config.yaml
n_layer: 8
d_model: 224
n_head: 4
n_kv_head: 4
head_dim: 64
d_mlp: 896
vocab_size: 8192
activation: "gelu"
norm: "layernorm"
norm_place: "pre"
norm_eps: 1e-05
positions: "learned"
qk_norm: false
attn_scale: 0.125
bias: "all"
tie_embeddings: false
parallel_block: true
init: "uniform"
init_std_qkv: 0.0367
init_std_o: 0.0
init_std_up: 0.0367
init_std_down: 0.0
optimizer: "soap_variant"
lr: 0.00305
lr_mult_up: 0.941
beta1: 0.95
beta2: 0.99
lr_head: 0.0024
warmup_steps: 200
schedule: "wsd"
decay_fraction: 0.648
decay_shape: "linear"
final_lr_fraction: 0.0
batch_tokens: [32768, 65536]
seq_len: 1024
doc_mask: true
z_loss: 1e-05
train_tokens: 392800000
steps: 8470
dataset: "wikipedia_en"
Each number is 500 + 25 x the weight over the matrix's rms, rounded and kept within 0 to 999. Layers, rows and columns count from 0. Numbers have three digits each.

# layer 5 MLP up, 896x224, rms 0.117, rows 855-895, columns 112-223
493518490536518507490510524496477510491508488487506538517493489500505484484506501500494517512509521507501479485457551474459489492521539487505474480486478474533530493498522526563530512487512483526533479483504486482501495478479494499538503490528476479463513535487506532502482528494496507530502467484485506478538504525493507513540503488485
530477487488485492474496487507470510534549458480529505476497494507532515532471500449518573502504483507524500478478464478519509463500464490501510521465524499491487531484463434568459530522487519511510501465479522487485470437513492507512566527520501533502522483476482456473532550567532512487509489497542490534491471485534501459478481519532
531494491472501510502507484510469515510494531490545467506541511516490489515472548508533483523500502500534484510449523519518490512478465492493511478513509486492503538497470507521478518511500483515545512499516510492511518521475484485505452499473525485467499497463479517472531473515520529545486482492488490482512527553482461525453490496465
504472490464456514517499518490496509487531533472489479522475515517510477512483492458519527500521470507503468476482510534479498515470519504502511441489510508503518486489461524489499520480475524536474534476477507467529505520501483467471516507464473500496523466474500503501520494507464486533531500491506481522507526505473494520487491484478
461503473473517522493492531496468485487511506494490474500514492471504439499487539490476525505533487427489498450472489485443510463462505511503489509539527483475536464516497522502550493489494509470541488515505504554485511482508499518471479496481506482519480470545517506508537483528478487503509467471425491484492507500488488521491468540525
498495500496451517500485473494493492525526523508476469518522485448472453466497523458491500466501510517499435513522474493503508486483549504504508528507506474468468520472497487508490523501481517505488524474523515514490539469551509485460481490481468546510508506467469559487494516514499484485512500493513503548530523502527487521501526501479
507476485487521476513466498471528537510497511501471488504521569515525511480514530485487499529510520473508497485481470510479457531530502517478479500481489479484498488511458506496512515451514475467528486507462579518505487481531503488497524505549467503509497481530512527477518486519529526485483483478502491502485514505493497512531495541437
508481511504490485471502496482457527507506511500481488495493476492470522477476475506530487463512512519501440484526479520510488510507477497498482495488540506469514480504483533507529507510499490498473494451469519498493492488492494529482508509520534491495499500447472532503501495515505521482475493471472526465513488481553495504477485457483
538558471505465531523516483488519490476540489507549450500515460524471466531472528515527506494484513467483503483497540523517516489468524527539527443549475481483505520491542473483512492500520524522446522471476524496483508534515519445479485503501460479491539523519505541502433534532534487470505477529487499512508497508481555467487472505506
487462483532539500459523465472473515504530485512531469511509510501513518500481481482496501515482506537482481518450476534478477497522504526499508524498487489499537504517506519491502486491492480471472516468493520493493516472504528491488531501462489519475483531515510498481490515563505503494496461502479507524511526475445477499494488534494
470485473489527484456498511473441494492499456470541537463494463464458523455506476533499501520539487433513508496497455509505528535523521501483524465538484518524493474490483501470493510450471524455542514553508451516463508446504534534483489497451501534438510543501457486508503545486482483501527478508545504489505458500485499501470471510435
476484484491524524472491524501536509507507523414531460505545484489552455498482483518508510525481517512448516464540453442486398477517536483504520461551485458536469535437518478503485465551459531519504505462494480414550486525520506474487521453522503533486520450450455522500491496538501509477536510460546444488514502480460477520543530524413
510552456440430510508513537482489490495539455507504515538542509515497476532486506499518501502525492490533552511509475471499491513461490482496494468504487498517518526528490458534520492499548507564550510533499544511476468480490481516459484563445502529491499550495482534470501458498451510502528481457485501496462511471548470515502472497568
500460545477498508553481504525485577523538523491533504504509498518470519495476500496499467510492497508478529471493532491467534475464542568493578505506497516536497494513494477479523462527476499485492516573507552543463500493465488473505504465460545538499464527506509525471492487471545508499510460431517500484497484478506439506523477484508
490482477478540490482501528454464523508519471487470519498502534481475531517512447500548498532456538532483532526502444516531488536471519497506458506513496554518446482464502504485534468499488508520577471503477516513446534517490502497498502517486485497512458548519466468470505507509504480495513495485530535460503519490515504515501469477482
457472484507520504464493508525483538501527510467483528503530520499506463483557500492490489521507470515536514516502499506518468497505507517503503448492507489492481500462495505544469481482538523504493467503488497506495491507472480495515503443472505500455510466454503488507497503491485485463478517512509476513506464464464472501502523516473
497520535479485508452484512519517471479497502561528487508495544510490535518527498446513525543545478490479498508483516533482506507486565518472485512512533473527514498510500544448491531506514494468509516459523459464517505496487452534511467503485502487489476485484507492493517481525479479523529514495486443504532499504519454466446439480538
536510474511496483459502508558457463558489464501565535475529474458535525482526482477519537456518511489497497486512483520542517535521520519479484522568527471481475515488496450473510515493541506490502548496495514487498454516505477462501541466510494443480473527458476471507504473503493500461525495453459549529518557511486536465474508511535
483444512544530474499472491451498531482494489482438463539488519502535519501499492551507486477474498477544472532522464487510484494547502505518512510502530524476509464476487450481541509475456538477537490534487518443525497498458454474488504490489486528501501474485523449525512511531533478546494485468505521438491521498497483516479538493531
514518490485503460474512513507497500517477451484515509544460479502529508488476504520497474479460509484465506484509528523506469519493543505518497505480507496460482477527518527547463498487509529494527535489555502508489500446473467503489506524529474522495504471488518508495480529506476531470504549488492482523496452497530520477500490469507
493526491487511477474478494545504540493500482497554508489536500473502479504491484518523491534440493512478538477502526485524478482520569488531497472490477534472510492516549507488532457512501516506504474492511480492513491486523523526489475517500487523482496462522511518498528477483507500497500460485542459515484464491522507485473497488515
511520453478514505512514488493522490495496472497511506518510493518543498461524449477568509512504526521517510493505494467568407544482489493537530469477476518468488466475523456572530530498460479496524480443513535414504526503504485447480514525500494480483521490454523493477512475502415517554522516478484506482524505494546473489498544475499
501434487507520480463490477472503517503527509468525531498500462554510507512505528546484497521476503512507507537497520483534486474497492498486530491505533471523513463505499481513563453506486492537527474479516469516511482494507485517472512556488465479506503452509504528463468474497566509526530445425499539494524483525497502515485486514525
523498525494474515584502466534412459479493484519527532469466535498504516513507527516479510510538509492500489503504489477525481490486568495484524502480500528485556504508488475509466494502554531531485465560522437490464401542485471462485518500453495484481491473465503498505504500538533491449507475484452491482497516519539516502486485490495
472512460537497493549515521519485517497499493534514464484518474489515539491525479525502516498508531509496550508451490535514472511506498514501545515506480482465507524499507490502502495512521507519498507503492509504511523532475525476494477490488512532537498470541522497488469527462469485490511501482483481487508469520486485444502491527488
530477471494454497445473523502486534525535514534439503477469481439468453506518485503501545473509473470535490472479501491518451506483511527522504498530549460515466483482481491507476523516503504459453502528519473507484490526545540465475536523514500508491524527472441517463490470502505496517491511530482456527505499514546514486496438493485
515512505490505482516532518493484480523489472531484494540487508518524509485494466539539496468528490456512485513506505507523480486489526533481519521544486526464472470537504553443500435501501497493471503516506498516477531486503553515521531496479510503480508486525497475506518486526474526454538482514507488487480519488492499503505489528515
478487502510536519532562491553455504518490517494472519500512510527468503464513504503518516573526472452515513490467487443480502495508494478521471502520503447514478555515505482540496494466502493496505480526480531551500473544529516527477487471461511511513501523516505467501491551462466461513509476495496494472494525540504496484545542507513
467497479482460513487494481498492482489493540500522549521515526477510486484490511512510519525544490496564487500533490497461495464516502486485539497511531463486526530493508491546508469484493495476512521512493533499524517463467526529535451499555523513506473468470498541508480475530504503454508521470572505492529510502499505478479535518482
504519490509502499480535501561510479483530503464520475502522550511498540445485462457500532468493486473477476503495471516524495476482485455481520477545506485505555536536490522513540483526500500508499480542507535538533490504492483506495517539505498460496508461546485479501532482488494516509505508531495527510495499486529490481538450474529
502505499520488493499522452462463531502486499489470482477515541538539503530438486464499529488494495528488537518498478486464492487477503529470523465522494505479509497545505475518536476526485514500488492492516500501480468479549452446536488490436526480513511496509521541492493456482544493493516533531488481509524479557534476503464473518472
532492488502484495531528487490521467495517472576510493482493489489555445542496482514540500554486469534495536488483473483482472533522506505532524478487477546476537481500490501510502468514485492481498528519434442526517487500488432524511505460532498497523490522475472519481480481496512514465505494473490480501436495485488506483470520484494
521487491525516522514505473487500481495514530503485474526534505553516504526467462467442493514458498521476485455534476487453479490531529522517490487491526487525505478495492455518473529520567483495553493499492535487491531517511496491510520557494506485464524521480535522488504517511503503487525531495490487483510508521496472451479483488521
517544505489502506497504448484498504520502506524526489494517509488472499484530502508480484521468489461502497489484509478514521487503487482512524505511462504491487480497506519519417542512473468544466478468492528483513520573492507516478458511469511507508454512471537489489491492500485501471488487500476512484476474493514507452496500511510
518478556518465513528528534508496526492545486464552526470558516491451485502496461471547503473517505465496461516449460430496475456519461490528499527518551508461482493431481578541484523457481531549563517523481499445512513495542489511536499469519453508489480509471490537529444442462497556518481472552448528523429511476519462497474501519520
480493486524533497506525505468467478517499528515521536547521477539490529522499459461528518476531456486424498471497468452475501495506491525500477525458504479536525534487480475480494470479498511549476497515515499511488480502516485527508523516503518477479489482500506500485482510494452453529522518474479513496526517528478500490518561473521
507500533554467517488488484443488482488502494576482525497486504535495445510483480489491500510485480527534514522522504508507481540532484507493541514463451521505457485504478519526549501479486478540499513538517479525491515485472469463468502497483507474524480489509550470477511525499543476515494524534456485494535487525533521491527481492490
525527485505548487504490482503475508493486525491507535499490514504518491488466510473487499488529487509474538490502507490501490482495526451496470517498525462493513480491493481460461550482442480535519510501514540511500518501499498514498468514547497502549505471486494501469571503509504494489489514509460514499489498488506489503443474520512
497503526482534503454499543528515466509498470488513443522460492503496492485510513478480507457486483477450505472490479528501482478506509516531493493493476462481504483483517519499491536497502521460506506504511474549481466507507469497487504459510518529483468510511534498501488498456544517505471485507519475511482503522520506502533530476470
475480467495483547494471486442483501477522554493505505494531491470493519444531510493530543549524555489471464473479507493506557509495482471508520529473493561525503484449481448481486523465511491503513522478488481491515476497501490498457496480506499535512518496521536515489533468526521495516494563502536515537478517501467516499550496487492
519496488538455513470545489510520489524483483530508495486486498506503491522500491497564524529480528524508536458499503497532486480480533476492499487526496506502501474486506494493441496490516523474491462491503474508523536485532519523446496527474486527480525462509522513486504527511538488466495491477453512529524504520528455507530496523523
# layer 5 MLP down (transposed), 896x224, rms 0.13, rows 855-895, columns 112-223
483504508504517499516456517535504495480512501497498517505517491474511526417523484557491498520515490503491504476456494476515516514488531493529477483473524416514514495500506491512511504500512470502528500508508518512487477480541469449516502500526493485497496506486477481503482505495528496505502472502532542526487511521503490501514521497492
442494486512493487474513524520508509479511493489462479517523503520525454487523470521481461551466517497489534460462527504523467466500497510498520495501458508567480494470534476507458493496483501523481463513494477476434477514542485502503502501478450487487489492488507541519519521507489488508498514499479471467508513519504467513507512520504
519488519528515532534508498529488500508546522509505519499497509554499540514493468488501491494495524531485497506526480475504502469490509507499479500485522497546496491483498519487503519468498488494466520521506451525524514514489507463478464468496490516533498502544545503499487506482514444511539444484537526479491501486493502510510477516462
483497483543538507469532502459497508496499449488477490538471481526508469515518503493496483480475507457493513519483488473454503494476497499516506515524522490499527506454500466497480503504561496510490446458509468475477505502513501479459524504484511509518505539505525450449468494485526471452452462508465490446560486487512484491509526484475
509521466434494508504499488544495492503516528473464512513525496485504482479520503495460507474484526442497510500493557538515487523522531490516485489474489497452486530497496525465480479493515506478476458510521477517460516522536495472503478548483537522492514499473478518493472489467510460485537535527491491495521523524526489529519455522500
499442478526471478516531508520467500495521491510514499549501499518481500460515519500520486469492550498539496524483520477494526490514528470465514531477534500517485489511462501504505510466517481518513503526454513514455496518503480505476523566497513485482519472496510486492516508482509522523502520535483475512470507486498535527495482524479
520493463494489515516468489495469482513436473496513509479532505520537479542510555510555484498499498519494527518519530491515538461491478507524506509464496536503508492520514493466481578502444512538526502472516483487495482497537478502500541474473444494480523495525504522503509501515472525540472501537511476531499521517511517478446534480488
523460475521475513500482534487542532535520480580485476543500516465498497474553528499503462567509503490472530488485531498499559492510500495512511476492491477493491517542509477504505483490535505523493532510466431515519548513558464500497525508446544485493510533460523435494484470493504504518524493502492452498530514504474504501496475501502
478477560507452519503492516490505505523467554496503493491505498486470517510512554470502490498541474515525508500489481501504497477516527487541482494495488482527537505520491471507484500481487479481501485495514504511530494560474518500477478435495531528510522493484508500458481507473524538476502487464499475502501475527519496471491514475489
497497498508518550480474502452504499513475524551504516514511498494539473540521546498513465477491471464526525552479487474507498504502470448512501476500474470519503545467508487493484503512539514472459505489489469523459523524515505484471482482501544507506446545458480508457512496542509518497518456461499480456445526517493491489551483518501
566536504485487481531485485519533529577532493475477429488475536468491523489460522512499461553514480539458530477526487523492505480486497535498524510486492479501510479523490549458487467507489504532489528451500535555517512530501535471459525516486515524462520473505524504466492535481482486505490443510515508527494611489472486472485543486489
487522470485492468513600512443545533561523513483558452514472485484515502516554539490516483461500509502523478477562513472529466535464454539499494462494467497499491514455511455447514509545439529482492493490525467450495493535468474446504479493508534537527498515499449496518510463540521539510530551544492497485550449506495528467515517520492
530494498457511518468485502478536488490517459491455512470476467502464567479510493496482539475494545506465499527500475485551474497481532491485485501527521491502489487471514487532514464534507472472506552488526540523544509463544494550525528512524498510508440505517480466556524457519525469519525497534512492452493546480543466529553511524548
500497516510483446512524514549486479452512516527540541531534529535487524511520541439507497471509557487538499543489529510501495542582509488482493495494478501560560497527483482489507487488492471494501487549495521506466521487537488496512494480466523471477533489535484521481458502499510468513501483543546533509484521527546500500475491498468
492484512530500519483476512456500512469505509507517530538485493495542501502498483495475508499477539482467486541476526524486501504486502463535461490508530530505518534478474482492517509492497465458503518507514542464529539514485493505513488491477520519486534452472481487489467515447485469470526510475486524495505500504471487482508550479488
478496533538510504493481464486495511501500563475496472469544507494518482503510508510455520495503539508488511513472494500529489513504511486504486498486470531494503472508462470521498501517482483521488494528484497489544495509572508478492457531465498539497513509532497500541528497482498520480496500486527518513489466494498524522506515484476
538506486516542500525445466485499526521489500543483489485521530520489549489528534474494495483564513485447533546556533491522507545472507489494476493493494483498513500481479513521503531519518518511507547468524537431540496491591496490478484462515509509527487490492507489543485552539499543533521521505486482504521492506498450488477482461542
537497469507477531474555503528513468523506486491476485494517519527485466499468518507487534514473502500471534465519510514465496476488563502518528485486436513483517507520508524514555478494469538503509476518559537502491479537518467491477503517527469502502496468521478496471522485465503484495461473528483494505511502495526473507475501516537
458538519486465545493470507482482488548491518480547450468523579514457508476513499510548510567525508515482475500501488528493498531595554495519532503489556492487544504495478517506495470540469501476490506512455465498533485471499544529514485504446481511486524494478472491509451529504513504476539546500484506510475515505509525472526480494549
513512553479490505502506470517506505483513482495497505518490484518510512480482511487517479514499515461491505480477535482497502493477508496501489523481481490522490508508502457480537499496498507529476514492496491492509500509493507462509501462513504487489499515489518514498512491504504492500504490497521500500484518510496529521513486473483
520497482487524541493531496493515472517515494505485502515476497499499506482504497477514506491497529511499485463501525507521499511490487507530455525530493498499523490512464492494499518508482479487466505473510516490474487498493508511493481528476507513528522476516518467488489504503497507497501462521497505521500478485522490538477484492486
472542496472545467464526527448558463509486496513504474508492495462485530549510526490520442487554484483511471544567528550519575512518449487519451476491504461467563525507523492484548488535473512472502489476506433525521504501484460489523485470481585506489451493442447456513558515486522524521500529517484526463508463467511453515512489502542
551555503462526490534522550498510479538508477506511529462496491510449499500463530505556477560481497473452548451519515492549458461486503523564481436476505484456536481507499507496524512437506516479465506505493490529475529469544508475491495475488483532533513469504553500490509472479475464487484521517506513516453464500571529488484478486505
497500522547499488451553515510455499480466500499544473470538522495425482492553506448495526485515495481482466481502491534515511487477504475480532475462493509463491489509548489469476512488469466551461444494544500492505468524522518490507537498525476475446512508482506510496529480448464501532488531530475506455470528490503485505532465491541
503462534523518552472508569464467497457466497499506518494473474482536496567489478529475474477474457488489488508471471515487527505535504477506492429496479504526491495495523491491491473537513486509454483490543491492484520499444447500434539478474487494511498527490527509496474493525471512491500487476574484472519467532490498475525491482491
515495492489508517543495482479502544486490523471500539493544515511542505443470498486502524533493490513509528484485558496487537469534429529446502508468483479527458496502535482467536470556492522490527492494489532482531490471459488510483483458511490535499450482466542499534507560456493522507517493517509532492522460499483511517489491515470
508518483462500499472446543524510505510495507508519506476460506498500502482522536490542488515484508530479489496516488470486513464515492510505532480499486475525499479529472457515480507497509509492447477517500469513517474474457486522523492448522456473526492493524504557487499501490514478487537480473489537522514497525487461474495484497510
505526486499514506525532505472531534489492495439518471509510494516523516440476474473451504503479488508491507455460495473477521525498473468516487481516498457531484514439521471489513512470482561540498522460498557468490517516431519487489513472520476498533476495502533490517455519518435545515523487480532535472510501458517517501489515471467
537506507498465504511517483488510494485500508485496481492494479496438469500461546529528522499495449490501456501505468535480485541505471483518538494484497503499500481531453539545512441507454526514495511508445518477516495542504489543488453477521524478527472465492508539563449510497494498476475548519527514505546469486467482481461492516500
470484509469547465502522485464478480518509470491519521529471474510497483496500505443504485513536515554483505500515499491534548495477497536531473531503485534424496503522502548510544498515437522503491476465439483527558489495510515491493496468463518519477536463501495452478505521509516528537501507533497551502498480518483501498463494496519
477480500530459489409494497515490480528483512472480495479485538537458471506473511464511492521554489507474524510491491452481484514465517559482486538486497497489553503506500536536557461472499513498479501504470497520548476557540511503492520502563552496479479504502532499527531500530473561529465532516506484468481513504527527501527512471504
437474490517491467489504505548482515519479499429478475481488519535486544514528515442495471512466536457503473496489560509488573472483513447457469529518530492502465508518513491516520544513502471568526500487518523491509467508510514484515513552472480469469477504504483454518513498480479495477531475539519520484571461504546483520502490527523
478511518499484505477466502466495516499480482518505517543524523534503479522501513481494473474527448532515522491506508488495504501546454486472465515472509495484484499465517498522485516522485504503486473509470492521531439538498485490544563565520481471524543464482471534513481533501497453482448520496549556493505454501583531512452520519499
467497519508478483520497534516536499460482464496462486502527511483524491510525516499483506488501496484498515475497498530484487520505507474495511475489479489494502514524493495501496494501523484533504500509549490480520508464501516457500498510516485491502491535540469493568500491492501492468504534482542497528515502510513500471490508497493
492508442496527473451506483522492465529482487520466472543447498507516488495533541532436520506482508527514561477558567561481517543483512504448518474499479502524537529537513409476508478524496462449414508487485494515532472507434492478489506530506510483492509473535503466455545513532499481457516495477583480458516512525497548484482471479471
505542489437492546484543442524515508467495460454507456534486523507459433500459494555489491474435503514511528495503508527486502534514554434521498487520450514537516456521481539456529507510486494444491539496488495513530489567520504517516499521485467524568487464503502459559503497521503530537485504505471439506463496513523536494471518527497
482512471460527456521490494527506503515456474514487523533511491505513491497488493542502509499519514508508512490506494479521490521495493574515496494509497458525505517484497510480454491506513455448535538543496533524488496469520516519516496463521462513493524501521473536486467477502507501473533485477540452460476526482503504523467508551510
502535508524516552479528461516513495529505517520481473524520498451483475472481534507532483530551505518493464522501467522464468518465517500534457516474493493496490496488497501506534490469534478532505517510494506501513507500502498521499442478500499464491498488509499471518529515506501492547478486478534506514508507496514492512523545503516
500473520524482463505475487465481525487495525508474500496548495499547454515475461508488532491499537496507528501523463498509488529487527500531537504494509503528460493479493502474472463538499503499539522495525450538506500548481526481493527513461509476500516494515488512520542516522462489465527548499498480515464493503503529473507518532509
496498515534504507500511487493497505460462474541485514527497477517461478464478511480477486508504495451509493499455527483546498542486481514541498459534462546529489496527492501486492469446458482512511502506536477470451498469471508519515517521513467480483500509509485520478498465506521464517457493518486524540468498428495529548480448524511
496526536480505475534507516495498450501530505500529464496463504520497520481504530490520507481486475499497536493495491505481500495500516500514494497479482505527504524530522499501526492476486507530473517505502517486473496502452469475524507491507512479522517535501517489511500509504477488506505458476537529482491500516497525510498520481443